config.toml
num_hidden_layers = 8
hidden_size = 96
num_attention_heads = 3
num_key_value_heads = 3
head_dim = 32
intermediate_size = 384
vocab_size = 8192
hidden_act = "tanh_gelu"
norm = "layernorm"
norm_place = "pre"
norm_eps = 1e-05
positions = "learned"
qk_norm = false
attn_scale = 0.177
bias = "all"
tie_word_embeddings = true
parallel_block = true
init = "normal"
init_std_qkv = 0.0212
init_std_o = 0.0053
init_std_up = 0.0212
init_std_down = 0.0053
optimizer = "muon_variant"
learning_rate = 0.00568
lr_mult_o = 3.0
beta1 = 0.9
lr_head = 0.00534
max_grad_norm = 2.0
warmup_steps = 200
schedule = "wsd"
decay_fraction = 0.599
decay_shape = "exp"
final_lr_fraction = 0.0
batch_tokens = [8192, 16384, 24576]
max_seq_len = 256
doc_mask = true
train_tokens = 83530000
max_steps = 5641
dataset = "wikipedia_en"
Each number is 500 + 50 x the weight over the matrix's rms, rounded and kept within 0 to 999. Layers, rows and columns count from 0. Numbers have three digits each.

# up: layer 3 MLP up, 384x96, rms 0.165, rows 127-195, columns 0-95
# down: layer 3 MLP down (transposed), 384x96, rms 0.073, rows 127-195, columns 0-95
up127:511481413563470528544509516551495512485448607486528523523520442487457480569495536483439493487485495548572446398483445489506530556518516572532559511457580467480525540572515435462491547501420490528444495483522474460516533459526494510506470550526483464473453481545541406553409519456466501534
down127:544404466463436471496491494486499539559509461573479482522468451457507478502562499511411535495482472459493472496427478484542562469472588551541529425600551491441479526464526543524454488500523460561487595440521495488491500523553547484545504504497520510471536522545520442516549447583452449453
up128:501611603516486678582422623476532458478451518554499522451485442545417579509505539404490533441461573563460603509472533500431385485410500425531587541493413514498549527446453518457476438623498485473489496551473526474465377470555492449649521482516600382493560560423524482477465525428449408546
down128:499497517444536412544418564509422498495314502488513414474430572532503506477513599433517443488512480387437606542382554401480517485477445458561627486581440581531620465496571537502596508458448524542420542481371528483549468514550488428503596504544531503525543485452502549411588508487542591518
up129:439475506409450497522432482550434517477485541530507512546442506534599597544379501583484447437507499537474550419453587630522479527494512483552455508549498551547563469376603600507500524512483521475470456500395449462441438681430485467497605429407445460550471531566530463458546544470526469536
down129:552517488481500483467467538527477559559446524532508466459527589554511452571451484493502549550490495541428446585595513453584527429417570480501509479446532547481474511532446317440511487470503529512505511465543478531532457420499530462549461528474555565439559468549503510491487426449540481482
up130:443442558504563585470413451408466522542459514461581573424518473410379458516491525513461528498381488408540462483477501479485510464460477481508464432489525473524537498522452591491419585552496594524433435549506476569490434606600426537432479496484615577464559568599565535444509506562484537580
down130:522462562539465530461486497556413535532554479530491422517502528455526570524542464488460513483558501575491488487495411485541551521561514541498465526508607452425489483435518481502469498484498506444609479526412544484481474408393528479528479518503519447585435490399493578541488514535540439524
up131:411594416518421464537410477453484559439503490528486559477564464398558525483557563603382506474532374450524500500440396549485557421377430453422534517448507585551480474486494468518501460484531569583512551543541466421572514455550457497523518540467480469474575468609567450434540523630598543595
down131:561483476370437428485492488473511561443491596594527419558416465434511452527445409528512526552440542498475571437515480532578514469530583518429517522541575414525504503482549401486509515597529394510484431518470492499458441501433474480456632491595511524494567532496573533561549479447485521520
up132:418527458393469493474578470485541539524580591535474527386550485556441582498500477492494542520541502641448529498415464447448523373493441491499497440478605453479480480548502478470516618486626604472469411528451540507460569501469515469390675498512473462436529451507480467496485492504517522591
down132:559475496534597554536501434525443516605558509482536533516465577439452422469506422511457371501489534469604510487605557575510487508478529504447490471543479568523432418549467518471524468476480486515514518513511532409449517532323418518492576483591515432462411476634535483515504426573430552515
up133:458602514467532474589537499429568446459534569487474555482443539549527513500422498486563460503508420543530529407549516537550559511521542414549443457490621412542601515525492452503484426486532519442542454543544522478475467566452424429578453447504483491440548450459540432462485507509509463490
down133:531485482517456517590524477465547485508530431508493518489506503559456498485562565471527510536481494578499421543480560472487498450445459547551517493563588519521548418477537361474545528562481492508486422501592477451539537537511426432518502480510527444551412512470470482485467448554582442434
up134:574540512494652506479398464482540451477576555432425489472538494467446436581575503593508519458385502556523514536465517533488564423406628386542465531483465471522477527450550474535499458436538494491467573605442559432467521493514414566539545509490505558448531385546530479424524538483409509544
down134:415518571542475553519519417435461449472501519486489607440568499411557511565424529427490463489571446637446420495561482408472530531544435499494560573568455470430558501559497584527447442574466517487471494474498533469540550562502452481520533462533504513484417536472430489434551489528503474574
up135:417541518483398514494556530571578464596474472549415536516524511581527518510388509475577537461558516511545526503446436481482530419521493496588598467560573463531440468509515449442554491489518529488499516485470451461510506470460506423390414510447533459503441431530532466472541514536538549566
down135:590422514518593505540446448488436499449569584413514531512555431505428497473525574454416489420478527528494452432506560442456540441445559426500447567523524431496499463476477568518522485537420490486449589593539509565524479468408528650512520504556437483462466534560611492611478505499440492472
up136:454473445459426399498520639477525525524497461519394564484508507473473473463537529537539500527531440546548477519485498572495462431577439526515524463474475468406436468517598400575584498598405512479516505533466518441502460527465566536490509562468444487504560457630509442488536614526500494427
down136:532539553484519582503486560485474461421417481491580484520429510500558554513486474423484495512488491522478505539489550473451501555527380419464550518517509462461476563551421492543493545536567446454410437579456516475516551505578443494558455405548597465499478472485465537537490545439518527569
up137:405510516521588584464473474532447537562472506510532544477417542587571466468482520476462571550412507508565517480571462578498525500457470440524457476500558493543444523555481413541514531424431413477469429534550536534518508526453503483523513450506455437468512524488538504549449434449551517532
down137:578540487556513526554526468537532559419563500394498545532553485450449533576465436490499557462551488566462462530549465455515448481448498500520508569553502485402492491450546569458563496467505494451436537536502504467512510536472410529497471504491528532548474496547482487426515495496409484486
up138:465517533514582543569539442492635527556478542587466516502497491392475590545450416438508472419551508506493524591554493472478546450503546448448563567518578504480444480538461427491396524451548501484572459378412522569534485513515444516521429521423486382540470536438538519477525489546424596548
down138:460454393453541396527470508561578419451433597423509447481522455545534455415543528524450524500494471555513600412537509562526532531450485467516547533502485492404425476514446631462500451558459545551486526603538570501449590423551558585465524492451497493577481517519487477460479448543549470437
up139:447464413516524398536485585468551557519471482483431611574512464563422482486430530551541514497480368498555501505437484487539476464493473563383544479444534499528562387532526548454546501462564503568431491386483532573496552487553570518402498504484486502474444585507462540549524556471501498518
down139:572479554454513596426393508443588410554469497545523535449490551546447542480538485512519552470538472439459515429511580448407587594460589413569498513525456431575536562530427555574470546485423530525591474541464479467489498481459492586470545440449477430536635454542476433408501435611406421489
up140:526506489486557468446444518563515497447427432492579581568475519551595520456448501512484368528479468491537489460437510543485479468545532553500522438521478498482547476549478527471498526464587487546423445625530508504495444562547459501545512458559421500399549470542420483463527551420614536422
down140:505386488538471475566577473492462504480518604471358460441576561498412469560566519517545494485506456563546460574549486480561512463390468382530488624438502574537536441475540538500419513494434582441454427469493492506515481458456528539406436596512538513591512552562559499517486438470439510610
up141:526551517553508460498439528640459498521513583420438590595582442383458491568422481560551573353390540485508455544493539567549416605459384574491545542565569485477583437354590490451437460544508450489469492671462528486428546434501488452556529496389421544494487575501468481532518501510470465528
down141:488508424491519509591505519458514458515479439467527602438507510554501539480538518450623472498505479424527428431515497470397429417517576544446537500439512457519439486612413474480579522515676497507468491486498549526574466567511485448569511510566474458467519463522487480622435489561516501373
up142:481506511425519579515463505486531543606530485440501453455486492537474434466486447425428485478502423492472493400517470486570480458462488490583541504541526517481506528549501507522472548544558555482491566462616429465493462499470500422534511546617525485486439497471499488474533641517423545565
down142:515466497532495501475510485564518577444494500574527516477561530453592460568475503509505500433513507488423531509571450555519500507499461495516479411557460507496554498526545487537517408471512514441464569542483438442520509490517487456471472530491494465545390488553549511516488494512451506468
up143:472570491449405546527564475614465563502430679500470615489500423479513490600411549481605529474586493508528545539492570517441439444591458590547540480527458508474471447480532565497391514523533536453473519530406554451597501485450431408412570485537445420504418524464474461475517490475469423539
down143:575372512521496561582492487518475484550458415561414516517608549505500552489458541532453480427573480504484471522490504465491463477499428550417524505501499471520487452504576456487488474508594431523503528409436519459499535487529441515467526506600485454510449434529527537629535458467536522553
up144:512451545431498549463400611506467559493503530541475489498592383429471465482586526514503490472420591398506473608466470553460519505549494518503436519614488506534447463514482417452486456538532584504508453531424489509537487491522521451481534528462519479427578526554483505461532553473568465522
down144:532514478496529564454569383383503476563465533488533589552465457437588596534399558444493496569598485561562445446601531477499533422443440508461530518366484548501463607496502574423547442493465384556443493509457504497569531522487456467544474589417520503553482416475488492516539483587501440496
up145:403455497491466484550491515523499555545583493430433399495561476463527534522500505556532456562516557493423467642492412538421476471442512479583568418413473552435466485473535497579448476486505555521491438501447572516527510538509532573472587452554457419419491519526539546503515431490559480525
down145:532530513481578495489481522498443533565474522438532581491460412561559554543490487536502467490497525450353425560488455462532478476527509551509457505468450487464487514562462508430520475451603463542517474523554431421480512525524544439509496497423416546465524457567486554503530559509462583518
up146:486488426447557459489500510499497557508484522469421509471439551461474504491501524575511565455499424539476550469482501499503533531500477509557494503526551523559345520583540459413457481446507550501461482425554554481532477552520498461503537402553540514547616517468485511540501548512519444468
down146:511525457512550481520510431479487448479462453466481525503439510482481483522458581434494498583529518445483450430544495459497533581457446467475448515534467566452500487530563606550589489497544449482477483518600496487506499577511475465513510446519492495425501497499474525557510515650488566392
up147:575459502544441580506473482461589510551622546390418557420438475479540504497466393503492462548466434529563509412645600539566541479513546415485494469442451493449469517449537546475481448628553510514394632523486463485485590509459489456616492543539593527496491535401439386465440543431471528491
down147:438527411495485510503525547589490533516375503537536445496428554466466508508504579553512470396504440464424620566538446500510534490477389470557543479550499510467444380520449517502561511540480506631492480456530473457511493472457613522628524484560561465449489468475423507495447525538532544495
up148:376531514569548463535418449563503524481536460539558510528458561559430518447506427515610504323551489512483469538494555535525505374462464421573596480589470465479551483440611574564412442440557533534479554509509482408439361479505452504445450488547472590552560530447527578486546530512490539454
down148:471440539483565528376464498463457506563437518540538484422514465516405440485424453510478414591485525539546513538448534499493546462550474421455531448473518482535451534448623614455572455540550469566526547452462530438598454587580475575417574591523487518440538550490491525455547439420535547396
up149:500506484431382493464462565561551532483467594477471510522509516411585438509456542501564516408562490528489603584569399518497516420423589372493417497561517496503591466501507541460592505513543528494403541502484494466495481464544439493482542491475549529482483413520539502471623495486510420447
down149:522443499470469569496586483528499469433492525512480564571495516531425507569463550531531433475556498487433547515471464484481416481546568477501551476556404491489494527490496532489460485548597486550428488523505593507550487484494501447585523437546449529495470523556505423562411474501466431466
up150:396507412519587521434507517502525492479555647499473460488544440440422491528494587584478527504479540547428487468555571539442391413445505579443423478495535522487544424493400416466481477541434441559483494464444483545551439553441569502583465517489639559584482492494510612608473516432497425568
down150:535500429525547605497539436506470566557498343559540512506518492571473427390408530508526601517471389504472466463455574589505517472512540460598520489548337456558505503433550469472540398548480466514516629452422570472428517409552569520554436499502511482446493467557538472415466536572556563478
up151:499499500497500499500501501501501500500500500499501498499499500502500498500500499499500500502499501500500499501499499499501501501498498498500498499499498501499499498499500500500502500500500499501499501500501499500502501498498499499498501501500500498499500500500499500500497499499501499502
down151:500500500500500500500500500500500500500500500500500500500500500500500500500500500500500500500500500500500500500500500500500500500500500500500500500500500500500500500500500500500500500500500500500500500500500500500500500500500500500500500500500500500500500500500500500500500500500500500500
up152:544424534507507505524507562502496461549562410478465465451466499518471537540535534522462592508498549514543443452487612529395358502510474441541522554457458493484448518411459547488452470462479487519573519471465508485509588466488571560511431515520500551483551491502515536484484478494541588485
down152:560472514596526443517541494530425462554550449472496529505563453402466558537469437510406514459508449487471490548458510561432477449533484523518562546467499509468410497487430494517484565559483506536531492532542464430508519494514519507489499417524418555537533427529570548543466477449539587549
up153:399487475467452551493435520506591586488510585467447553484576458395473556469509547464492510427520447424465512505558472614479469486433576445397526538530511533479534444484488369474539359509560514389424596599510511430585590473391430529599510539520466603478506456501416504610582622453527520490
down153:568511415444540456464451590578623519490471600490457411553549428465470531456532461572460526549462500440560513468450574557518588477435544427471488518510596485568441451498526332430554497629431492540461524491442564583502583521482527456580379592502465490447506542522498495518491447334460446532
up154:484507555565420459442442526487433581394488523451482542491496541458474480555579483591465537438452459501516547532461424450497479452517487515488530580531527535454549492535508525437442552441500516514452557431530525509524480531513469468513524486584444553509538495504561485455544563500429502494
down154:544426456523495562542562481409439558484485514525603488478473513531503565501496592452482496500524496450490404527457468545452501549426571590445472386537496473554435559434504514561551456490441457477530531476445517495493527566416587523429419465525493521547519540576404530588565463528535436452
up155:507519503545466469490459531470446586550602515524447570388540493441419510571558551494415538522507543531607446341478528398459500570471558576452358495488507481469539472428510519545504449610525523511571574580495550470491571441457532444516551503368496472505452408493568462540504506468548499451
down155:545475479484522491516554520509512539490459488502472507465540503533584516536487414455467509455467504471404604521385460449498481495471551513433626558503501456523542563552459404453419589555539568537484436460417464413588557503465538461438542457474499509530559480520506572529487489447480574563
up156:426435513437466562524527464467492509421505524511467496489491554478545514486564606489493450539472584484527429530519499493544520437461514465517470498572476542518341519425467506465476461399577444505501409452536542523576508495509589527550403514599581547557403477552605465527555443493515432518
down156:530495451494503495605436551435501500499502535448515468473501507540368429469451494475581567536582477464496457543612602470557486499432462489463414600490521527570564524562496537570532506491450467468610485480488532579359557509457513478483460588467515550547457484498512413509391492413457500418
up157:442455539497522486514527376564541598506490505464527568502534520506454407475467507551453408536490449524585581524423501560474437477610497560540502561507590531474489489531442546462562423521495598439502414459458504456526539465491543492488525520467457551339538492391453459521547566441563508552
down157:488495473524401500531453472471547500589469500578529508464528487547437598546441551538555556507520525442524519538471530505423554524347410491483593464391524510520561481400536484496529426540440473504533454567424437525615548464429549567448607567543439517516501394481377554484471536561503513449
up158:560477461525494394400536504533536470477482453508526493488475593442509446461525496613547520461483536530397522473444501505510541561510553487513473530570570430514608481449423541477439566465444550556475444452501480513554456470551434529546546520457530511465628452551524468502426511546493484496
down158:457488467457569522516434408482603515451481547500468512488482498479430541384581521430468475560554617566491434433512457522472478531538539505522497475478519562468422497375555526513434409548496441438521537522610381527504500537443504437530578461607482459555481563496491542479537519528545518557
up159:581509479462467494471453547478437440474568459484464448496544523510466548560470460473430491508528499489503538429458470530556512397476472449527567514461499541455482482510438457388545548500478492518518462474449488528513449500505524536556579626579510473498389477574579543570508505512547478549
down159:451626494530488542493463543516521422528535495455508564493461465522588450491472542538478511577461524447512526553512468574481542532458530518478511450413532497540538505467515492404458464504497499441539517515506490395574505462513440461436513490429468541478504525460468543472520493551495525530
up160:459497397490484509580457469489368503529547560527457595422595631401560476521521469581522521488406557454575562513459469648500405432481484517473459424503520546574474455515588537446510473490392485493438423498465569521538482452618561502512557493512481529486404487503503503544482485517540468475
down160:464552530454525479491519535456588511484452520413569439505494469570591494517520502570530478560519572436535439452586537483467519404468533572493492556524423502464480492409436465533446474466530542472527556464401515531537434415506426457583573498459529487498501514573503444478446510556527578484
up161:501476466437437450522503517514544502489502506431576495560455490485553487464526468418465501465474499555490493544426534553488439496461505459424454493614537563507481518519516540472577572486577487510491520591542519517456592542397542515499490543522546462486477501524498437515464464398479486567
down161:516446576428476437396500506501496481599524453521523629552489458497473448417532582536420598474531360382535468480488520549558507499539501466585473529478521542471444491503475444527470458453507548540488525434505495477543502529498467461499547417415524542525584491493512553461518611480535562508
up162:562441451520454432510547521593487524501549475462432464508544456576409493408534507545474402553461474491560483610467530590513490445422498565568556478554433539491512404522465449473379520472544572566516508476475533492526407487503482459454429444505498455537671513497488502503458556519516579528
down162:547448493457487497543543560548462497523572489546499569544538494424503442509469526462507554375506472455499535392568596489520495510573501474503444541475427461507546526475444488510470533487446487453562523517530567479520590477500430486594591578480498585527421474483423432533427483451512443461
up163:473521517476450514464530534474504497443501463536467448509570488509573518548437450491474532462543524485547497486573536417542469538409515383589547562410561468554590396480509426475557582447500484393561455465427560510509567407538444509509523595574549440543571371527613485569556434418512456474
down163:480493629496493438495636490479463480486484576458466485500525530398393501539522516542481434563486546409512484521535503450487479527518483511592428531548442471418541522361550498446496493485396564527430478562522521530591414516485439440545449605510604536522508537440425576552485519482425491556
up164:469395537498512397448572562590546490496530578513535464603478513562507440455526475527482504544517485505501512562468480537545483399481542472521523408519542481545491432516453488426446505455577518448530432432480556482498476511511520516529486498562557485453488489423449526495497550540526469477
down164:487468495521480493507398539512450529417560502519495467499480502513467493489556423410479550474517520496483482503540470506529455549503546479491425513570521438482469477522506502479500587531488529526574520463493533455491583572455506512485468479551515542489494467554459476558495546603451461440
up165:489459493523556508491579478479501473553611486522404549425459546526494529542514453510482472639594459544522458442458540484492531490463569430464525464477558540438460469528468442488444452453497533432514501536460429495527543484576395443487544495553507528529571495500656476395462518534401547535
down165:466466438547533422610478337446461492486510480525557478563490503504571438541422531478511596407508553524528510515583462501521563543473531520562524516450537504411478448483482522437564476461543400519485509569444533506536403439591439451493559524481480423477419590470489525483471605580493546545
up166:453473513476569509531499460473453573572526492544470561428504427497621560534467502502497516563474430554402507559515440622544484561412427482504495400526546491650493478407582410526437455481513533555499504540424549534453477580542473407493566419483502479509511427457467492554452504514454510548
down166:497555593569529520444535457485445514534443565411503449467420507537495510590540519466512471491480471567562460493509453468548454481474605507528480453527471478529537465514468580621516590443493509494443419556514460526555541505421455498474500446477447387459580498473518506462531470559510548505
up167:434542532409466602492491510533500432567434456501445474395403623426506570507536467603534523540454535599582474498622529500553520457534468407521484577535479474525426502419422471466500578460360527518632398432483386591548522562447454480576498504533497501501473526502489559533484521546466380511
down167:466516482529499583535494543522433603505468455517547560498548525556467508479620507475607645416370460566476491434557438592583458419473474497410439454519512461438481451499376478477504543539475552507608441436525318469547551616487465564525427542485526552491540468552488524404574564566407396457
up168:448452461459446456468496526427521566475563494497521514419481571599572506500427560598463557439539463535451468466452454465515438550490537508601553504443503416535550386582476410516508474431470547475464442520429512505539595437521576539474551498534483491429566473556478475603560484545464530477
down168:457526534494470498508506500454468500593448532434507493518584538589462529520531554481436490502532555434509436494517428451457535519499439553415546411512461476552465464605501503512507526481438456533475484500493538493366462547539566530421527544519412449471562515560545496505410485546541572512
up169:455535537483417448571466505565470535436451462514481530562517549529559572542531491516511524361467460523545469586450574550452433528479386507450489475579488444551464485459459553543519495455581412472530499501467522471563545513488548500478569579493450462565409484499444452526520488428511619559
down169:537537523467565480507445526434460488531509455514451470463560457519517471428590522580441525498404556557500467492470491468551512501527478503466513516477464545460468530497500536512552539455448567549541547448573573507562509484517497446494514480474528493468545504503518433482489485437464509447
up170:508507547478527493522554513474502421641538552525561479516468569465522454466463564525426582505588482535565539420628586485595412574602560434449522542498381511453535468437501541492484486417529372565507414526461614441445505498461492467513571452470560433456354436425488436543482457478533476516
down170:531578609433460445544459439466349472502474525469552465590486470449612655484551579502526512549649436529464477411588673572458348477428473458417441450553381532666501455590483502453577475450519592700459500524566437377384504529402579533472474507547502550569420364556569548527381439435461450537
up171:527427409514563551562462506498444529541509601514514530491459576456431570519497456470467460499474486493575497587508561543461488500496496422555562389505456400538453471462573457486503506489416536434504529544553545513519543630485522462501545483532465450596341496393535490532503498498494494488
down171:473445479521558540586487461516523418506478432450486501497469449434566565450578466623532510568562511505491509507487521542450430469474490555471488470490469469457477531466583503504441526546418362504489543523565552493376376515432414521591533604506526538568493547545520452577404485607480474497
up172:544607510464450538633488505597516446554499613514487590467546500551517490430478400437547551492499575521538541525563492523487503446552460466519586504510521562470493484495505527470460539558385524545523481586511431436451465459350488457391617473555413497497501416536470346555439480449472450468
down172:386367563528455487559480474556525423468503553498470556532533559511448593482477509591490422434479441486543484505448527462554520579511417529538601633628472543413561407540541389452451449480519470535546524514521509477460450554491481475418569450511426482480458530500514531540453521535529479544
up173:427605487423410461527497606539540444488466447563490596605492432394495427484622467503505437504524513449498558495523668622493479585475497459564495527589411481345525576456473513351534413541496497512529537604461525505509421555442472465508445546458463591492482498465489448430496536462627509535
down173:440450501497561394557482529460402529583454554445508518534617556556460558376437553491555566518492561516499484469545458431446447500518497475513572508474456529560463479483423415582454462471460504564524536449453458447569502591503476535498514606400516414386619479539483599521525517488551484462
up174:544495444511481563519485538449474530512513528536514483452487585424478480524429486497492544495512457451518580496527487474533530569580494499518543509576513502481548486516466500478543546452508599539453528474449482474477475415440431512525434484481515436358486555539544473539483524510472482517
down174:506464459495508429547548435525528516424543471432429395549483533560485584525527443639502526480525482650430501523461439494491563532512527556413505436548497458416472571441523587520491567477455460503516485534574541437478551469513541543398498468531514480503553522497479428550430520559497456437
up175:457460580465464419505521339459437477530484525446571595496455592534438497456522524469488521475485524480488599594521506463502527484493549506527443523537528422527497522575546493533419516455517410460512511608481560560446510480479525486435617488421433510478444594576584418463446545396529539555
down175:509503516511530506418527599565404467556483522538549499549496540510535450439569453467381582468465440526524511507426472512545572522535488484488428398556499475645540544573502543483533503528499502524487443431573482408485523447513459498481476514510451524447467464481467439506525520422477625518
up176:460429452506508516545563485537529508489477490625449538465524542498475565491635520463541404576522524571416506496494523392497484587539570513512560508547446422492527407452464540445468517502497526534462482486488513516431564492437497465473520456532451442459462510490493457513582524461493476494
down176:596434484572480518477452497519492464466525506451499513561512438490511453490514578488515520547454461479440455478590464586679550505446498554470511422539560492437474583534480501440515525533521499477461536521472481501482575585441530538513468481449487484516505499522427519466503445510470547360
up177:606511463481413579549501500515500612438479587512553494582397563536477466477494525564478539552486452565463438398470529450594508560485559448438457563392490442433492476525403485501535456521463591450531578584459414465511548518486552483595504527478493389534522549481474496500415444466575541437
down177:499455478488612534502513420642504467503575470547461473438478545502476549441429440477460546525476477483529462517485574433433525459499481458502503520569496499457530560550587528529475500526518486511537551420538542559576431465472480510444507447540451517525570418551532410419548445470517518529
up178:521461523575507508554492433497438550584447462506513497497512462536415513494514562481539537450462597472524501501576643506553531577429488511568458538432572497508542360501446509538412461496434516460583476510559453435442525541395470465462527580544501436460480493516560442542506451475395560539
down178:506495502505453536503412560562506527471496559519460528530493518458529580501446439523449525480585586564450526484480510400466559570534493475442473532513574535488446444456482475512547517480504447482506499549564492478462472524433495589527521457549534453541458519463488521510516437581337491456
up179:454567551459474481567463448473525674430467481466537523459506519580547551483432571371475405416401475504562394471530566484426461588487531462472508527493519501493455507575588543487480534548518522547548601481510459554540453494464426415467487496443505387555555564509540370561469462531552464577
down179:469441537499509508456502458488446493503506551523570629463408404488564461511532469526457473532557531549447582574574392398446477437556469496498470442534398503472569484462512519495502488545551512495448469506510531500498521432516498557507593597549527580466429471406580561422497472528456554474
up180:487451514393502485473471495430493463510422570540533519496482539564536488498522512555407518495544500508512459552442511620520480476450497448548458611482526407546512480570548481412475493399482468450520488490467493520450507567478500487430481506549507505569365502474570540526540610489530526514
down180:502503483461519515445513479554616384551443485547531515591560492480427501458531514521459524480561510490421477551493523529486485476440528529499473449488502433579446515588497509483476464532542568491536540484532411471484494415525441479485512549431463521504426488537605477561467498476483537564
up181:546508554568468568524482476479548491611550511386580508397575539434569450489420440498531566491579499476508437369511528538617520556480512433570492489429502426458508485533508451468485467492530524521563544503542564368476510516381455468546517511539539481567462448500543471582343554415461416505
down181:506562454478409436476514464546464524553491474488465480499522514463503496506496473517571517511479554422475583540491440428519590508442480582528580543580587557449461476515518472472535557547618508558538505531475422489486447546518507455528464465462549495415418423408473502473461480502535545515
up182:570565497576479599595502600501461695539593443466489505513514578505420508419485492410517511482441441453457523519537500446543515529526457450519480549403493485553509422458485590449511429552493467491487539425544459458506408475414589567542457483469521445558527519511493396505532557490508463475
down182:387456499582526432515449500431535430507540426418478519562423474552579439472498550516490556556501468421540561530544597597564560554546503531474559507538407419476477436451456618522520494479486360564470586488555489373420491487530441527456500492482482447510559557494511536464501530512437550520
up183:507511455542472487492526559500470492550405574508567507449507507482588520484531423501499503562630521505553499557374509500478410403496469547512507517467483525488539488510513540511535542384482470448474452499539484481567470504450525497521495585514489495406430477395548539570489529464490468557
down183:523513490591496478544515531510543518513465364511514463515517487562573431490530542507498449518507480477493507484486520559484444449499544558438533570470393476480538489540456517530462525482526596511523462511606459523512524490486513474498406468515464461533490537565474480558463477416437531462
up184:569483567478523484524543422506574457538461532507517523453490506538515531513518488468482511570591614558503515537565521486512421488470533409482399469554449504460377394461604449491486481500472437514601554540459429544494437592407547467395637430538553501527415503560520437463537501416470459588
down184:461487419515423529430473567488508512500479457563462439577581491415548452467572499580483542421455437416463544489455454603441467481424490610499488494605352505488561503547429480510488592538526491474545500455527502532533482510474515550484522446546502603596486488518559495615515445568526463393
up185:479490594458497517529510445470417490563586567422529483541532381450446519544510611557521595495565566484511514459461440410521454480472518552615518547528533554586472430435507477357536449359499439425476478472426486506554439506541381544575594497466541456531415546539586482598489498467512445540
down185:505400637485469455452482514522453594442519459530589379515468410499442622447502517486521556493613497487577474415456449493353497517548494502454504458511519425494363533444478513502474555434489504555420508563418498461556505391587509585535586499517470534535531449528520573432533589565522607467
up186:460510514522501437506497555522485491401531448536508442476429547440375492495583523590526475531498447474507499510442435528408583449468525530541511477487575495469520505559481560603456508498490565478594526553529443467577542510506546442452463449559424495425521489557482444440536533440537514560
down186:533548489463522512438499540549413474557566589535482567547528415496554516516432494432508518472519618474517488508502504436540491512502512550459407508541470548497531424503469484428588604447496449543469467381525472486528436391487427592517510509434520454495517577486432478588476457525504515595
up187:473471460559555585526458375538460451535531410466485563539522511426532554475526439442478511475539511426558461455555516466445526483459536423524528454408497525482477575537536396469453591448591512557508552477449415497599507482605426550485537475427554462566489542479437503518542590418514499589
down187:513416510516515445550517507474462565446523499501555491545467484626439505528527523503530387459518511600476526475495500536471523499454410436477554468558530528512450463462543508554479528470524465482507470502451463499587414460591547504445546396476502554503475553480449529461424539608480514503
up188:531479582521570475440488470477582430579501602433596484615482448521545518506476518534546468520512412569548410509564544464443474537483517457429541502575458532484520473485530495515436502564551519569600537495414473490475465497485498414477444439378470467484514486458469467499468570484478524491
down188:403485438486481523495513513448465534518514536425528519451457569505437501547500520464532470560528528454506558511558540474496501472522482528505471418510557485557460525444447557440553450459577399479500539511502533465489468543505498493587488598531473563382496545564573450534451456495562433473
up189:495513586432430521523508557423506603464558530520551407468582457557396606520459492512542557429494566508498474538467481497503521513469439440459461541459518537466465448422553561472467421403435496531603465488525496527494441423508552536538485523541579537419449533560541484493493516556425523480
down189:502499479480483509512527522584595516590552470466511495484473488557479526544368418515524439477494488424474459502509572386531506513473503516491455519513420523528610582498585467493507473517493454537444542495487523500483468552493458477513511539514445534513439489472437577548557477439448518546
up190:450539465518528455541512589442555539473492523501492556490502487504510459514447550355591594532529497527500485472421477516453486565511472461519491503529465461580519514540521533456435464505593434556476488500493569527453490547494449449491486432495523507430487572491489575420563564473523498370
down190:513549515519495494518534481523613461510581460399435468513401473471361469501493590491501595524489547489572468435464605500467523474456460409454553559452537513491554482493352526540497593506445480521468453586465507494540592449467521532441561477511515519559616549524466465458500472513456476454
up191:491523482477572531540462495466510534575477540453474505482500535521489517450507517484466441451507585518513486440482525577523476522528532528548525532481575500554391502503518452508498462472473469423437408467546447459483506437538539529586491495519456565521433485468544484444550529437450569567
down191:518451483501489472463506546550483440472546489365516421497450394506435481574487598446530495484593542540445482497495515500448532478464493602401502420441421524548469430528530594486564593553461586508483522573537558533449498500491527502498531572587501497574525444541531492449385449514543480404
up192:542558471513447499497466442430407493507470574534505515488456473553479539457490528451485504476403554521489471510535505587562426570435520534518499539531511514526540429503482426526366494490549534515460485533611525479524489567522486415529492469469526544377600486446442501469577567557511513469
down192:562571513531546585485455553433493454543458465503476493565577422489556439517479477540482461526493450614466544349459558391526577483477523517437480471575539486425515566481568416450598559528472465481501561552480566514465518505488421484517513547472477472528502545486453457524399505474476494504
up193:567488491565553484458456448440410484498485589505514611482526548478482520497543489460492440454516584481613482510454570443459399547500497555527446486507472488586520524504480568460444503464552527527488410521513564533492488585382515464434512373502487440481469500498447524551535629446471498470
down193:520479507477492470511507535498421579505479471490572497488520460476403438462494504546541510511509438491544499507512543506512504440512481528501491549460493498542442537459452489445526546496473489540517525562469538500427498495501525476501447488441500568486457589559531547467484505527575469504
up194:421519606570484490490492519525522544565481546416427487565498476582470592426523498543470571514447431518494518572501461514485458428457470483470499550430509376531450458487470570523531562464439517434495477548441410583557431509475504550468483590503479502454598415525467438467589571541578536485
down194:515516406503497508502491457435521511634515460558522349398506503442516540419503500456467492466620529522445470579494529551534480515435480498448517412620530462494497516485554527490435489530564491556503625540522553487455520450544491591571448402509493491572555532498481523414549438474425515474
up195:507516504423407577514613462528543547452461528536468584475501609389464539491548374499447495597492605574528577544397490439510544424601478456565576466500532611530423471351594434414574589534488523483465469519443553467430522478478591394381552546529455480508430452548498372487487512510512457529
down195:498421498483569483518421457506657566548509490410617700410476429578470582577532554411505514519588557533582572425548527404494531486530454475526521602508494489536452498417548479578465588578402440458553427547474467466508355516446444443362600497630443406504542474528509345472433478361540528524